Weights of a small transformer language model: no biases in attention or MLP.
Each number is 50 + 10 x the weight over the matrix's rms, rounded and kept within 0 to 99. Layers, rows and columns count from 0.

# layer 3 attention output, 512x512, rms 0.0537, rows 0-213, columns 352-383
58 40 41 44 55 59 53 50 37 71 53 36 37 55 51 60 51 38 48 59 44 51 51 47 38 37 47 47 37 72 41 47
67 41 41 58 67 58 46 50 18 55 53 42 51 55 34 35 48 55 58 43 57 52 54 49 39 56 55 62 43 22 45 58
44 57 49 46 46 51 37 36 47 69 56 43 38 41 38 38 52 55 48 35 64 55 58 52 41 44 48 51 61 43 36 43
45 56 44 31 36 46 48 51 50 56 41 49 43 41 59 36 34 50 51 55 46 39 62 47 53 53 71 50 52 64 55 66
57 66 53 59 42 41 47 52 38 64 52 46 63 45 68 52 53 43 37 43 37 48 40 47 61 25 34 61 40 52 50 48
52 51 37 39 56 41 53 38 53 62 44 46 63 39 62 33 43 62 54 39 47 37 55 37 49 54 37 55 51 53 53 62
50 43 48 43 45 55 60 69 46 56 40 48 43 45 54 54 48 67 47 51 49 59 35 53 48 65 27 43 45 37 42 53
54 50 45 61 46 51 64 41 41 34 43 49 48 43 44 50 36 43 40 56 57 31 54 52 48 45 42 63 42 62 60 38
56 53 62 56 64 58 57 61 48 60 55 45 52 46 41 33 61 49 36 48 43 59 44 58 49 37 54 41 42 47 55 62
46 44 46 44 52 80 51 48 37 42 46 41 42 49 49 60 20 40 42 30 58 40 63 45 66 36 43 57 64 62 69 44
56 47 38 54 64 47 57 42 60 44 44 51 34 64 60 66 48 48 40 42 52 55 59 51 28 51 44 43 44 48 45 41
36 50 48 38 55 46 48 50 52 47 40 53 44 62 52 45 31 51 57 60 63 41 52 57 58 56 41 42 47 49 48 50
58 47 61 71 46 55 44 60 60 48 38 53 49 52 55 61 68 61 57 34 52 36 64 61 44 61 59 60 49 60 52 51
30 44 55 63 54 63 54 51 55 48 53 49 59 64 53 50 45 42 63 46 24 37 54 39 61 46 38 47 63 53 55 51
56 58 25 50 55 40 43 68 40 50 49 49 39 35 42 49 68 53 40 36 47 51 60 43 39 55 45 53 42 41 71 50
40 61 63 70 50 55 48 56 45 49 42 61 48 44 38 53 59 57 43 65 38 62 34 52 42 58 22 39 40 43 53 60
72 40 55 42 45 61 36 57 46 46 56 42 32 44 41 56 45 58 68 72 61 58 50 46 56 47 40 40 50 46 50 39
47 52 32 39 61 47 39 48 54 47 47 44 56 64 44 48 42 47 48 70 59 52 39 32 54 41 57 39 52 54 64 45
38 70 35 55 53 57 43 53 69 46 51 57 68 62 57 40 67 53 73 50 55 45 41 43 54 54 42 33 66 47 54 63
52 59 58 56 79 49 47 39 49 32 57 54 54 47 56 48 54 75 57 57 48 52 57 46 54 42 47 40 50 65 41 42
53 71 45 57 50 43 57 42 59 59 54 68 42 52 42 51 35 61 50 43 52 42 69 49 57 48 61 37 69 37 68 47
44 53 53 56 48 44 67 57 58 64 48 48 39 32 68 35 36 46 63 55 50 58 65 44 52 38 32 55 52 46 60 59
31 48 40 48 38 49 35 81 50 35 45 63 50 38 53 55 55 44 50 58 50 69 47 39 62 58 49 61 44 49 47 65
35 38 58 56 47 51 67 24 42 61 64 43 46 47 54 50 44 36 39 49 43 43 51 34 31 46 58 58 68 53 44 43
51 40 51 56 37 47 49 66 70 55 50 49 36 40 56 58 55 57 39 52 38 49 57 69 46 31 55 60 37 45 49 49
53 51 44 37 66 48 54 54 58 66 59 45 38 46 59 46 39 66 44 59 55 46 34 41 45 54 61 64 51 56 42 44
44 56 46 43 74 53 60 53 52 51 38 45 53 58 56 69 50 47 74 53 41 49 62 55 61 55 62 56 53 44 58 55
47 48 56 57 38 45 48 47 50 63 36 40 41 47 46 73 59 51 43 59 58 52 47 68 56 35 54 61 54 47 54 41
46 47 50 39 51 62 48 49 52 63 45 44 65 43 58 59 53 62 33 60 47 60 63 58 51 58 57 42 42 54 67 50
45 53 53 49 64 67 49 41 47 61 49 37 49 48 51 62 50 63 51 65 52 44 49 46 51 49 48 48 38 56 61 43
58 53 66 33 35 38 55 52 51 55 52 45 45 72 57 54 32 65 38 53 55 49 45 36 58 56 76 62 35 68 57 61
57 40 41 55 42 55 63 54 36 57 65 45 47 52 75 35 47 48 63 37 45 53 47 45 47 34 62 63 49 45 52 40
46 53 38 39 41 48 38 36 50 46 53 73 56 36 49 52 47 58 53 36 30 43 48 41 43 45 49 51 26 59 66 49
39 60 46 50 55 53 34 63 51 57 43 41 78 47 37 62 57 40 49 57 52 42 53 38 49 36 22 45 72 66 50 45
50 59 23 26 47 54 52 61 54 63 42 44 40 71 63 59 69 58 39 39 53 71 48 54 39 58 38 38 49 54 60 52
44 25 54 59 49 48 51 68 70 42 58 57 38 75 66 55 53 57 66 49 56 56 50 61 67 43 44 69 54 61 46 46
39 57 42 46 42 51 60 47 57 52 50 47 52 50 50 63 44 59 59 50 49 62 51 42 49 67 34 60 63 57 37 40
48 44 61 51 34 74 39 34 46 69 42 41 54 45 40 49 50 54 56 46 62 48 36 56 41 39 47 30 32 49 44 54
58 65 56 51 49 59 50 52 51 42 38 51 51 55 33 37 52 38 37 48 45 61 53 76 46 65 45 54 63 53 45 54
53 48 42 35 65 46 38 52 32 36 51 50 46 45 56 38 60 64 57 56 49 50 41 52 50 54 60 37 53 42 62 56
36 55 35 62 39 34 38 43 58 61 51 52 57 50 60 52 49 50 46 54 59 51 59 42 56 32 73 55 34 56 56 61
52 57 71 32 38 31 50 60 42 50 46 51 58 62 54 40 46 64 71 55 57 55 68 39 47 45 47 55 63 47 47 67
52 51 42 38 58 48 72 47 59 55 45 30 58 44 43 63 51 60 39 65 62 46 46 53 43 37 49 40 54 55 57 76
36 36 53 45 54 57 47 65 63 59 53 59 48 55 40 46 66 45 52 41 57 47 52 57 39 51 33 35 53 50 48 55
50 40 49 49 55 61 50 48 56 57 47 44 72 31 42 49 44 65 58 35 39 41 59 53 34 44 44 48 47 43 52 49
62 38 40 62 57 50 50 46 46 43 53 40 46 47 56 48 41 28 66 56 49 49 54 44 52 58 43 33 42 51 53 34
25 42 44 46 54 29 47 54 43 61 54 43 44 31 64 40 42 46 60 35 62 02 41 44 42 59 53 65 55 41 42 55
42 56 44 73 51 49 63 41 46 56 45 41 38 46 55 46 51 40 46 47 74 42 66 44 57 54 56 43 58 57 47 45
67 55 66 33 52 60 44 48 51 40 57 62 44 60 63 52 47 48 67 51 34 30 37 44 58 67 39 54 42 56 63 38
60 54 81 53 59 52 47 44 42 51 60 41 38 61 33 46 35 52 60 35 70 41 44 59 62 58 30 58 54 53 25 69
44 53 49 43 52 59 61 48 47 56 60 62 48 43 43 46 56 30 45 51 35 59 43 46 51 68 43 47 56 40 46 53
57 42 60 52 53 54 55 49 48 57 59 49 62 52 47 50 55 64 51 64 37 61 49 46 54 58 45 58 55 59 59 43
45 39 42 67 46 62 60 55 45 48 49 63 27 47 47 46 56 50 47 39 55 40 45 44 47 40 44 51 37 56 43 53
46 35 42 64 55 45 55 68 47 40 58 73 57 55 39 61 66 44 38 47 49 54 57 38 57 42 61 58 63 39 62 60
46 56 41 57 49 70 61 52 55 51 54 60 58 56 61 48 48 47 51 50 41 69 57 53 28 61 51 40 40 51 47 47
53 51 62 61 46 50 53 52 40 39 49 56 53 24 21 54 57 50 41 58 51 62 58 50 49 53 61 42 64 46 43 34
40 40 51 53 43 45 45 71 33 55 33 59 51 57 67 54 56 51 51 51 53 41 54 49 39 56 56 32 63 46 52 49
41 51 64 41 60 49 66 47 42 49 47 44 72 47 27 64 63 60 54 46 49 59 43 41 49 45 45 48 65 51 60 61
54 37 46 77 39 30 44 71 52 47 57 57 67 52 49 60 50 47 28 40 52 60 30 48 68 50 58 48 46 62 45 55
51 51 57 49 46 61 35 46 56 49 41 59 45 40 62 61 44 55 46 64 62 32 53 37 63 50 56 52 42 47 66 42
52 47 56 36 40 42 39 62 50 42 29 41 23 42 55 57 47 58 51 53 52 57 53 44 49 48 58 49 47 36 70 50
43 44 59 54 64 60 75 54 51 22 50 45 41 61 53 60 62 58 49 60 43 44 54 39 45 52 59 62 33 59 38 29
43 66 55 48 39 48 43 68 58 50 52 27 42 56 43 53 55 41 47 51 50 72 44 51 51 66 57 51 38 54 46 37
47 35 53 40 35 41 49 22 66 46 65 52 60 31 32 36 31 30 48 61 37 57 56 35 51 50 44 61 51 24 46 44
51 56 45 35 46 64 74 49 61 62 65 53 29 57 42 66 50 51 39 37 46 61 47 47 44 38 60 55 71 54 57 44
78 55 39 54 45 58 53 56 39 51 51 52 27 35 46 54 50 56 46 61 32 42 39 42 37 48 44 57 49 60 48 48
47 37 46 48 44 64 55 65 60 46 47 51 32 42 51 43 26 48 59 43 66 61 30 59 48 49 59 42 52 51 61 57
40 39 68 40 55 50 49 61 32 43 50 40 49 44 37 69 68 69 57 48 59 34 26 41 37 53 49 49 46 39 68 39
49 62 40 48 41 44 43 51 59 45 46 58 45 67 59 50 57 41 57 52 57 46 44 66 55 60 57 41 54 28 45 55
41 43 48 37 54 43 47 51 38 34 52 60 42 49 34 38 48 44 38 47 65 59 57 54 38 70 37 52 49 45 40 55
55 44 29 46 29 66 49 47 48 68 50 56 36 47 61 37 64 66 37 42 55 47 40 48 62 64 47 67 59 54 42 62
33 47 42 36 62 19 55 31 34 36 42 47 24 47 45 53 63 61 67 45 53 32 42 27 53 58 43 57 30 43 45 38
46 54 29 53 52 42 40 44 45 48 45 51 50 48 63 44 42 62 54 40 39 53 42 31 57 50 47 42 56 44 41 49
41 48 44 56 52 32 55 58 45 40 36 52 62 54 57 56 58 35 35 61 56 42 56 49 46 58 25 45 42 53 53 40
48 50 69 61 60 52 56 68 58 67 59 50 53 49 34 47 41 62 50 46 55 61 47 54 68 55 41 49 43 45 64 39
28 47 48 40 51 48 50 51 56 47 53 63 52 60 37 51 35 50 69 54 47 59 54 70 48 43 58 70 46 48 38 46
31 35 53 40 43 44 48 44 58 51 40 56 46 49 47 36 42 30 57 45 46 27 64 58 42 55 59 84 48 38 33 44
53 24 51 39 49 61 49 56 53 46 51 45 58 51 47 47 57 50 70 50 60 48 50 56 36 46 50 43 56 51 54 50
74 64 33 65 45 59 51 53 43 59 53 38 44 47 54 30 50 44 54 60 42 55 53 32 45 55 23 53 49 47 53 59
34 60 61 50 59 43 48 39 61 46 48 55 51 48 45 55 69 43 39 53 39 55 44 48 51 48 70 56 72 28 68 43
61 21 36 52 55 46 57 44 63 58 24 38 58 55 62 42 43 58 54 52 54 56 49 67 48 60 39 44 44 58 60 68
55 58 48 55 43 54 43 49 30 64 60 35 55 51 48 60 51 41 55 58 37 40 41 53 54 40 54 33 56 44 43 51
47 56 42 44 53 57 38 50 38 51 52 57 58 53 65 48 56 49 51 55 52 64 59 44 40 55 52 43 55 53 46 36
42 35 69 47 44 28 39 60 58 53 38 37 62 52 61 53 47 45 23 44 55 55 53 52 34 45 54 33 56 51 33 37
57 62 64 50 33 64 67 50 62 56 60 59 37 49 58 64 57 48 72 46 34 64 53 52 59 55 59 48 51 54 57 54
49 52 54 40 49 45 60 54 35 58 38 48 52 73 51 55 69 66 44 51 33 25 62 38 42 48 68 44 57 54 47 32
45 54 50 52 48 51 48 52 59 58 64 51 47 54 60 31 29 43 62 58 41 62 40 58 30 50 50 47 55 64 63 70
62 63 50 66 49 57 56 61 64 68 50 57 30 47 36 52 50 52 47 69 58 40 56 60 32 38 63 42 23 38 37 51
54 58 54 50 70 58 61 47 54 37 46 45 75 65 46 54 55 66 47 32 42 58 60 59 44 61 70 51 45 53 31 60
52 52 60 49 44 49 50 54 64 41 39 47 71 68 50 60 65 45 51 61 38 68 45 53 55 53 63 42 46 39 35 56
64 42 61 61 34 39 63 52 33 41 50 48 55 29 41 54 62 57 63 52 50 37 54 63 47 52 50 51 53 42 44 53
48 34 49 45 53 52 55 40 38 49 46 32 51 61 65 65 53 58 32 56 51 53 52 43 49 45 48 50 55 53 36 46
39 73 62 39 64 43 77 54 61 51 72 42 50 53 36 51 53 67 52 38 74 63 46 54 52 48 50 63 44 50 44 49
47 42 56 34 38 28 40 40 58 36 44 48 55 53 67 55 26 49 43 32 40 59 48 47 53 51 50 40 53 45 65 46
58 62 50 30 52 49 50 54 29 53 40 46 59 47 44 66 47 51 37 45 51 45 70 41 60 55 63 40 51 61 72 45
52 38 53 51 54 55 46 46 39 46 52 68 63 44 61 41 41 66 60 60 48 40 46 50 53 43 45 56 64 50 48 49
48 52 42 57 42 59 41 57 78 39 60 28 51 53 56 45 49 59 41 60 51 53 40 61 50 59 28 44 67 44 49 52
42 58 48 60 49 50 45 61 44 50 46 53 57 51 44 47 42 47 42 41 56 73 51 57 48 60 69 47 45 34 47 62
57 45 38 50 31 60 63 54 44 38 51 23 63 46 69 56 40 60 46 49 48 34 52 58 56 54 53 37 20 50 59 58
64 47 52 42 35 43 55 49 54 37 48 59 44 36 54 46 43 44 48 62 56 52 59 43 40 59 41 62 41 49 43 43
54 54 28 62 53 36 46 62 63 44 42 63 55 45 48 44 62 60 42 48 49 53 55 44 35 43 40 36 61 46 59 58
23 40 49 40 60 48 26 30 43 52 52 29 54 67 40 42 37 52 50 48 47 44 47 44 58 37 52 54 52 47 62 49
37 51 39 40 47 49 51 56 50 56 43 73 45 59 39 39 41 47 43 54 49 47 60 58 53 64 61 39 49 55 62 36
36 44 33 39 57 37 48 48 46 65 50 34 65 55 49 62 68 45 43 46 69 54 55 72 45 49 52 46 58 51 42 37
43 34 64 71 67 50 52 39 42 53 45 41 40 67 47 42 57 48 65 26 49 53 45 49 53 64 41 46 42 58 52 41
52 41 45 58 58 38 49 47 48 46 45 58 51 48 43 46 39 60 51 53 28 50 50 50 44 66 53 52 44 53 41 65
50 63 40 43 36 35 70 62 53 81 52 40 57 47 63 47 46 42 53 53 48 33 45 51 46 45 41 47 64 50 51 30
33 51 53 39 45 40 58 59 52 68 60 52 62 48 44 55 51 60 34 45 28 50 60 46 44 64 52 54 48 56 66 40
54 24 48 71 45 50 53 39 47 39 63 38 48 48 50 32 30 56 85 40 52 46 49 49 45 43 28 62 48 51 52 47
32 55 56 51 47 51 36 60 45 43 49 36 43 55 64 38 47 46 31 38 52 47 51 62 47 42 35 45 40 59 41 42
57 37 50 66 60 49 49 53 64 50 38 26 58 41 56 40 38 62 61 76 64 45 58 59 58 43 43 61 45 49 50 48
57 60 54 40 56 42 65 43 38 30 44 56 54 53 54 53 52 48 58 30 44 44 48 50 60 45 54 35 54 42 56 46
54 59 51 53 33 45 30 52 50 56 53 52 68 58 48 46 56 63 75 42 52 48 54 60 47 35 47 44 63 59 51 63
64 40 48 59 65 53 49 35 48 53 56 67 65 45 49 37 62 61 57 70 54 59 51 32 42 58 47 52 59 52 34 53
64 66 39 65 59 57 50 62 50 56 59 51 59 42 57 42 53 52 45 65 52 44 48 53 50 47 59 45 65 53 38 56
47 38 57 67 73 49 61 51 47 48 61 43 60 53 38 44 46 50 57 30 53 56 54 43 28 51 47 63 56 44 38 34
51 43 48 46 54 29 45 45 44 47 53 58 57 60 62 32 51 57 38 26 42 64 30 42 52 52 39 57 31 56 63 65
52 48 43 42 48 58 54 47 46 61 69 52 43 66 45 61 58 38 46 44 45 61 36 42 42 35 63 43 38 39 54 55
45 58 48 65 49 54 55 56 44 67 56 55 53 44 46 47 39 69 63 60 52 43 36 57 49 57 44 74 66 39 43 43
49 55 51 43 55 41 56 56 43 49 34 58 63 41 47 45 65 48 44 68 39 37 39 45 47 45 58 51 37 61 67 58
57 51 44 41 50 55 60 64 55 66 44 61 61 35 59 52 47 64 52 44 56 49 46 47 62 69 55 48 73 48 55 40
57 53 52 45 45 54 60 37 57 64 54 48 50 51 63 32 46 44 42 52 71 23 47 33 45 38 49 72 50 58 43 52
47 57 51 44 48 40 43 53 54 65 56 36 58 48 57 60 46 52 51 53 58 38 46 55 36 48 80 33 46 51 42 39
30 37 56 54 38 44 38 38 44 49 43 75 58 48 61 55 58 74 29 56 39 51 34 66 61 62 51 51 44 49 44 55
42 66 45 59 45 57 62 56 63 70 48 29 49 67 45 68 47 55 62 35 31 59 59 57 57 52 62 30 59 35 40 41
52 49 44 44 60 40 45 55 60 50 43 46 53 33 50 52 50 60 36 45 46 48 48 53 28 43 68 60 61 55 45 31
51 63 43 31 40 59 34 55 45 61 59 52 37 54 48 40 43 31 53 33 60 49 57 45 49 45 50 50 53 47 34 39
54 52 46 46 48 52 45 43 50 48 34 49 42 40 45 53 47 40 47 52 51 39 55 39 45 66 49 47 56 48 59 59
51 52 53 68 36 60 61 49 38 53 47 38 38 45 39 42 40 45 47 55 57 46 57 51 40 56 65 45 48 31 51 46
39 44 44 52 38 58 54 30 44 33 36 57 48 48 65 57 48 52 50 44 52 54 54 56 45 65 54 39 51 63 44 58
53 45 33 45 40 54 50 58 57 43 36 57 45 62 37 37 54 44 54 43 54 43 59 45 54 59 60 49 45 46 52 35
44 44 52 57 59 50 52 52 54 40 71 30 61 59 59 51 38 51 57 39 43 36 53 50 62 57 59 54 48 54 63 48
29 56 61 56 63 54 51 47 39 75 46 62 60 39 64 57 29 53 30 63 44 51 55 58 47 57 65 43 44 51 49 42
53 53 43 55 59 65 38 26 54 60 43 42 53 65 56 44 62 55 58 64 47 46 47 34 48 40 65 71 53 57 44 37
47 59 48 37 57 38 54 49 60 54 43 37 57 53 65 45 59 59 45 51 54 72 33 53 60 53 36 51 60 52 48 62
41 56 49 62 42 52 65 41 57 58 35 49 50 45 58 48 48 58 48 60 68 32 32 47 42 58 52 82 33 46 53 46
74 26 52 42 24 54 41 55 51 52 54 36 46 24 44 40 65 62 58 44 50 46 51 44 52 53 59 28 49 50 53 60
61 34 50 38 70 50 58 56 37 58 41 51 35 57 46 63 45 48 49 29 45 58 45 41 60 39 43 50 42 53 65 46
49 25 36 38 66 41 46 70 40 52 53 58 56 35 35 62 41 37 52 48 43 23 52 41 60 34 30 67 39 61 61 58
54 76 61 36 43 31 59 66 61 39 50 52 51 44 54 41 63 53 40 50 45 42 59 54 59 52 46 28 58 36 55 46
61 68 36 40 58 45 47 59 55 55 45 74 43 35 62 35 53 54 52 46 63 61 35 35 62 57 71 62 56 53 39 50
58 60 55 52 50 54 51 61 55 31 33 65 61 59 50 37 51 55 52 51 52 53 65 41 65 47 46 52 44 69 51 53
40 48 53 56 55 53 58 57 51 65 61 51 42 50 40 58 40 50 51 60 47 42 56 51 44 53 43 68 41 43 42 48
46 58 46 37 59 38 29 57 50 43 76 64 49 42 45 71 39 52 52 60 54 42 68 41 65 42 37 53 60 65 58 61
50 59 52 59 32 60 54 73 31 40 35 56 44 50 35 65 53 73 52 44 52 51 35 42 31 65 61 51 80 42 63 36
52 48 38 48 62 70 50 43 55 40 57 60 51 46 62 40 54 43 56 36 56 38 27 65 44 49 45 60 46 66 53 52
50 47 41 56 47 56 27 46 65 52 34 48 54 48 42 55 34 53 42 46 55 42 49 44 43 41 36 43 47 50 53 62
47 58 52 61 37 59 36 46 58 60 54 66 53 45 45 51 62 46 48 65 57 53 60 45 45 32 50 55 40 50 54 62
55 35 46 46 39 41 48 62 47 43 62 40 58 54 52 51 47 53 44 42 60 28 45 62 37 36 50 36 50 40 68 52
36 55 46 55 43 47 42 63 49 44 52 54 45 35 49 54 44 49 33 54 43 53 48 44 41 61 52 44 56 67 70 39
46 35 36 51 57 51 44 54 37 45 64 60 44 49 48 57 57 56 64 30 40 53 54 58 37 56 48 51 35 47 53 61
49 45 38 46 55 61 57 35 59 42 44 65 44 30 56 57 42 46 60 61 46 50 52 69 52 36 45 43 69 40 59 51
58 30 49 65 52 73 52 59 70 51 60 34 42 56 41 62 44 52 52 54 47 51 52 51 63 40 53 49 46 42 30 40
71 67 62 50 39 59 48 45 65 51 66 43 54 57 37 43 41 46 60 45 62 46 53 75 51 52 51 31 49 69 52 50
51 58 55 43 67 69 38 43 42 60 61 36 53 36 37 51 46 53 37 57 45 54 52 44 33 43 32 55 52 50 53 57
39 44 46 55 44 59 61 64 44 53 63 60 50 45 28 69 53 41 50 38 54 48 45 41 65 54 53 70 61 46 60 45
49 40 49 63 56 64 64 46 45 60 41 67 57 44 43 57 35 56 37 45 47 53 59 55 53 44 59 67 58 52 54 75
46 48 48 39 56 59 51 45 48 60 56 46 36 57 53 59 60 36 36 51 37 38 35 49 31 40 53 44 59 48 71 70
57 43 46 40 38 36 64 51 37 42 56 42 47 41 33 52 54 58 42 55 48 65 31 36 41 44 53 47 35 48 55 35
56 46 48 64 49 45 61 45 59 48 63 47 63 58 48 46 45 58 46 46 65 64 54 57 48 74 60 42 52 59 57 62
57 50 39 49 50 49 45 46 56 36 63 25 29 47 46 70 42 49 65 63 48 33 55 47 58 59 68 67 46 72 44 59
48 46 63 68 53 55 38 57 57 43 41 41 46 53 44 61 36 44 47 46 57 67 54 41 42 43 54 49 64 48 43 49
56 54 42 59 52 57 44 53 42 48 65 58 58 33 51 52 60 46 42 50 43 67 45 47 45 55 47 48 43 59 65 36
65 69 52 36 41 49 38 56 53 40 49 44 39 39 48 32 49 49 38 42 40 53 48 51 27 53 55 64 38 54 61 52
62 75 33 33 35 52 51 52 62 43 41 53 36 49 53 34 58 63 67 45 54 63 51 48 47 45 32 54 52 53 48 44
51 53 59 54 39 57 51 49 43 49 53 61 32 44 49 32 32 65 53 61 58 56 53 33 46 51 47 49 60 39 51 53
52 67 48 60 55 54 50 59 60 50 39 50 67 52 53 40 38 44 42 53 43 45 43 34 67 44 43 68 51 47 55 54
53 37 38 60 49 54 49 55 51 56 50 46 46 68 41 45 39 39 43 44 53 55 37 45 30 53 57 67 45 52 69 57
71 47 44 47 40 59 42 49 43 58 44 61 43 56 58 40 43 47 59 35 57 31 63 69 30 45 49 39 56 52 31 35
39 44 50 62 63 40 50 58 52 40 63 67 52 52 46 63 65 53 59 57 42 54 66 43 51 51 52 49 59 54 54 39
60 47 52 72 48 24 50 38 34 54 59 73 45 75 45 48 64 36 54 44 35 39 57 60 48 53 45 54 37 55 53 50
43 72 42 65 52 47 47 42 55 54 51 37 62 48 43 51 26 43 47 62 37 44 70 56 55 44 62 43 51 36 45 52
41 66 48 52 55 51 63 67 54 44 39 50 59 40 46 69 55 38 44 48 49 34 55 38 57 28 53 45 55 51 47 53
49 66 49 50 59 54 48 64 48 46 47 49 37 50 44 51 62 24 32 48 64 49 56 64 70 58 67 49 36 56 47 35
41 48 52 50 47 57 41 46 46 49 49 65 60 50 46 57 58 51 64 51 54 63 60 44 41 57 63 68 50 51 53 55
56 33 59 53 49 63 56 43 69 47 56 56 47 47 56 45 42 42 49 36 41 29 48 34 67 54 49 58 42 61 38 56
30 61 68 56 31 39 48 71 45 50 58 52 57 43 42 44 47 48 44 69 42 36 49 63 73 57 35 64 62 55 67 56
69 57 58 38 51 54 55 52 60 40 45 46 44 39 46 67 56 57 73 39 65 61 59 48 63 60 43 55 53 43 48 38
52 57 63 47 42 39 55 36 45 63 67 66 34 50 55 63 42 51 48 37 49 58 34 49 60 33 62 61 35 49 41 50
48 39 51 41 50 37 49 39 48 57 46 59 51 49 59 54 34 41 48 42 50 51 49 63 41 46 62 50 65 46 45 51
33 57 51 54 54 59 36 56 50 53 42 52 54 49 51 49 61 56 29 41 45 64 49 61 58 47 52 52 58 53 61 55
55 53 54 56 57 48 54 59 48 50 49 57 57 38 52 48 52 55 50 56 35 43 53 51 57 49 43 63 57 56 60 56
52 39 54 68 53 60 47 61 55 57 30 50 38 38 50 56 44 47 35 55 48 71 53 61 49 40 42 53 32 54 65 38
62 43 43 59 51 42 40 52 54 41 61 61 61 49 46 59 54 57 53 60 72 54 60 66 34 51 67 36 55 58 33 58
47 52 55 48 57 45 50 36 43 63 48 51 62 46 53 55 43 49 70 55 66 48 50 57 62 53 42 56 55 57 53 51
62 45 47 44 43 67 45 55 41 49 58 47 48 41 54 52 53 56 58 27 52 62 53 43 44 57 47 54 53 51 46 69
67 54 74 53 52 43 30 47 41 61 57 48 66 58 49 39 52 54 37 46 49 50 55 40 40 50 57 39 51 51 40 48
54 37 61 50 49 46 45 33 36 38 56 54 48 54 63 50 67 43 49 54 57 49 60 49 54 64 51 55 61 59 43 37
48 43 54 69 41 44 49 44 60 37 38 36 46 65 56 37 50 38 66 58 51 53 52 66 52 48 35 42 51 43 57 60
49 62 41 46 34 52 43 51 38 45 78 58 58 51 45 69 42 71 58 33 62 51 39 33 49 41 53 57 65 52 53 42
57 22 41 65 41 70 62 50 55 67 32 68 50 62 47 56 56 47 43 46 56 62 60 50 56 39 39 48 67 42 46 52
64 53 41 46 48 55 63 47 57 56 30 29 47 45 74 56 60 52 46 57 42 44 60 35 50 51 50 56 61 34 41 47
47 44 39 49 63 67 58 57 63 34 34 61 42 57 51 35 40 50 52 45 50 57 40 48 50 54 56 58 44 43 41 62
55 55 41 35 49 53 57 45 41 35 50 51 42 52 46 45 63 66 36 37 61 54 57 44 49 65 56 53 64 38 45 34
49 35 46 49 63 38 57 71 59 39 68 67 62 60 46 47 47 64 63 38 39 46 52 36 60 51 51 25 44 38 44 37
39 62 31 47 52 59 52 44 61 53 54 57 62 60 64 37 47 50 50 54 68 38 45 60 52 61 39 44 46 69 49 56
57 51 62 36 72 41 58 38 40 69 60 64 49 65 38 70 42 50 58 45 45 51 51 52 54 50 44 67 47 57 54 34
21 51 53 45 47 54 49 30 43 51 53 37 47 47 34 42 39 47 64 45 42 38 32 49 51 46 42 45 51 51 47 61
49 45 47 64 47 42 61 46 46 46 37 68 56 61 46 43 62 47 42 54 59 34 49 33 60 58 43 63 64 66 56 53
54 50 50 48 66 52 53 33 38 29 40 43 67 64 45 53 41 57 58 68 39 62 57 38 39 48 58 48 34 43 39 43
46 58 52 57 47 53 56 56 50 55 54 65 44 47 51 45 50 71 50 56 59 52 37 49 57 61 54 59 66 39 40 49
65 73 55 56 53 48 44 42 58 38 50 59 45 44 47 59 48 37 49 34 39 52 56 59 61 60 61 53 71 32 53 55
48 48 45 42 43 63 59 45 52 33 34 47 47 59 59 33 55 59 41 63 46 33 68 25 55 47 44 46 47 41 65 53
64 57 39 38 44 52 49 57 49 66 47 42 48 54 54 31 53 48 53 41 56 36 62 54 55 45 48 58 68 47 57 42
44 55 48 41 55 40 59 47 42 37 38 44 35 54 57 51 64 53 49 53 49 32 49 52 56 61 65 44 43 42 59 51
58 36 66 56 52 79 61 55 40 81 61 46 40 44 53 52 49 40 40 46 52 68 43 41 55 70 45 50 42 51 53 50
44 57 65 64 48 47 44 49 40 51 40 51 56 53 64 42 33 44 49 56 56 53 45 55 50 48 50 42 50 57 45 48
62 51 39 52 53 31 45 51 61 56 38 70 48 55 56 55 51 63 39 40 61 60 34 49 33 41 52 50 53 38 47 64
31 48 45 48 40 55 52 38 56 47 42 58 52 45 58 57 54 49 62 42 59 53 43 64 57 65 73 41 50 43 47 49
57 58 58 41 32 37 52 52 48 55 49 41 54 57 34 57 66 53 21 69 45 61 51 60 56 55 53 56 56 50 54 53
61 40 51 61 55 41 48 42 61 49 63 53 45 57 46 36 52 56 27 48 44 43 51 57 33 48 54 47 51 46 59 72
58 57 54 61 27 51 45 57 40 41 31 67 50 61 54 58 55 40 48 44 39 62 62 40 54 41 54 57 44 55 60 40
36 67 40 41 45 47 50 45 57 61 53 37 39 39 49 47 41 62 52 55 51 48 44 41 53 47 56 41 56 48 46 31
68 61 53 42 48 54 52 36 56 51 55 49 39 32 57 51 41 60 55 50 46 41 62 51 52 51 40 42 46 45 57 53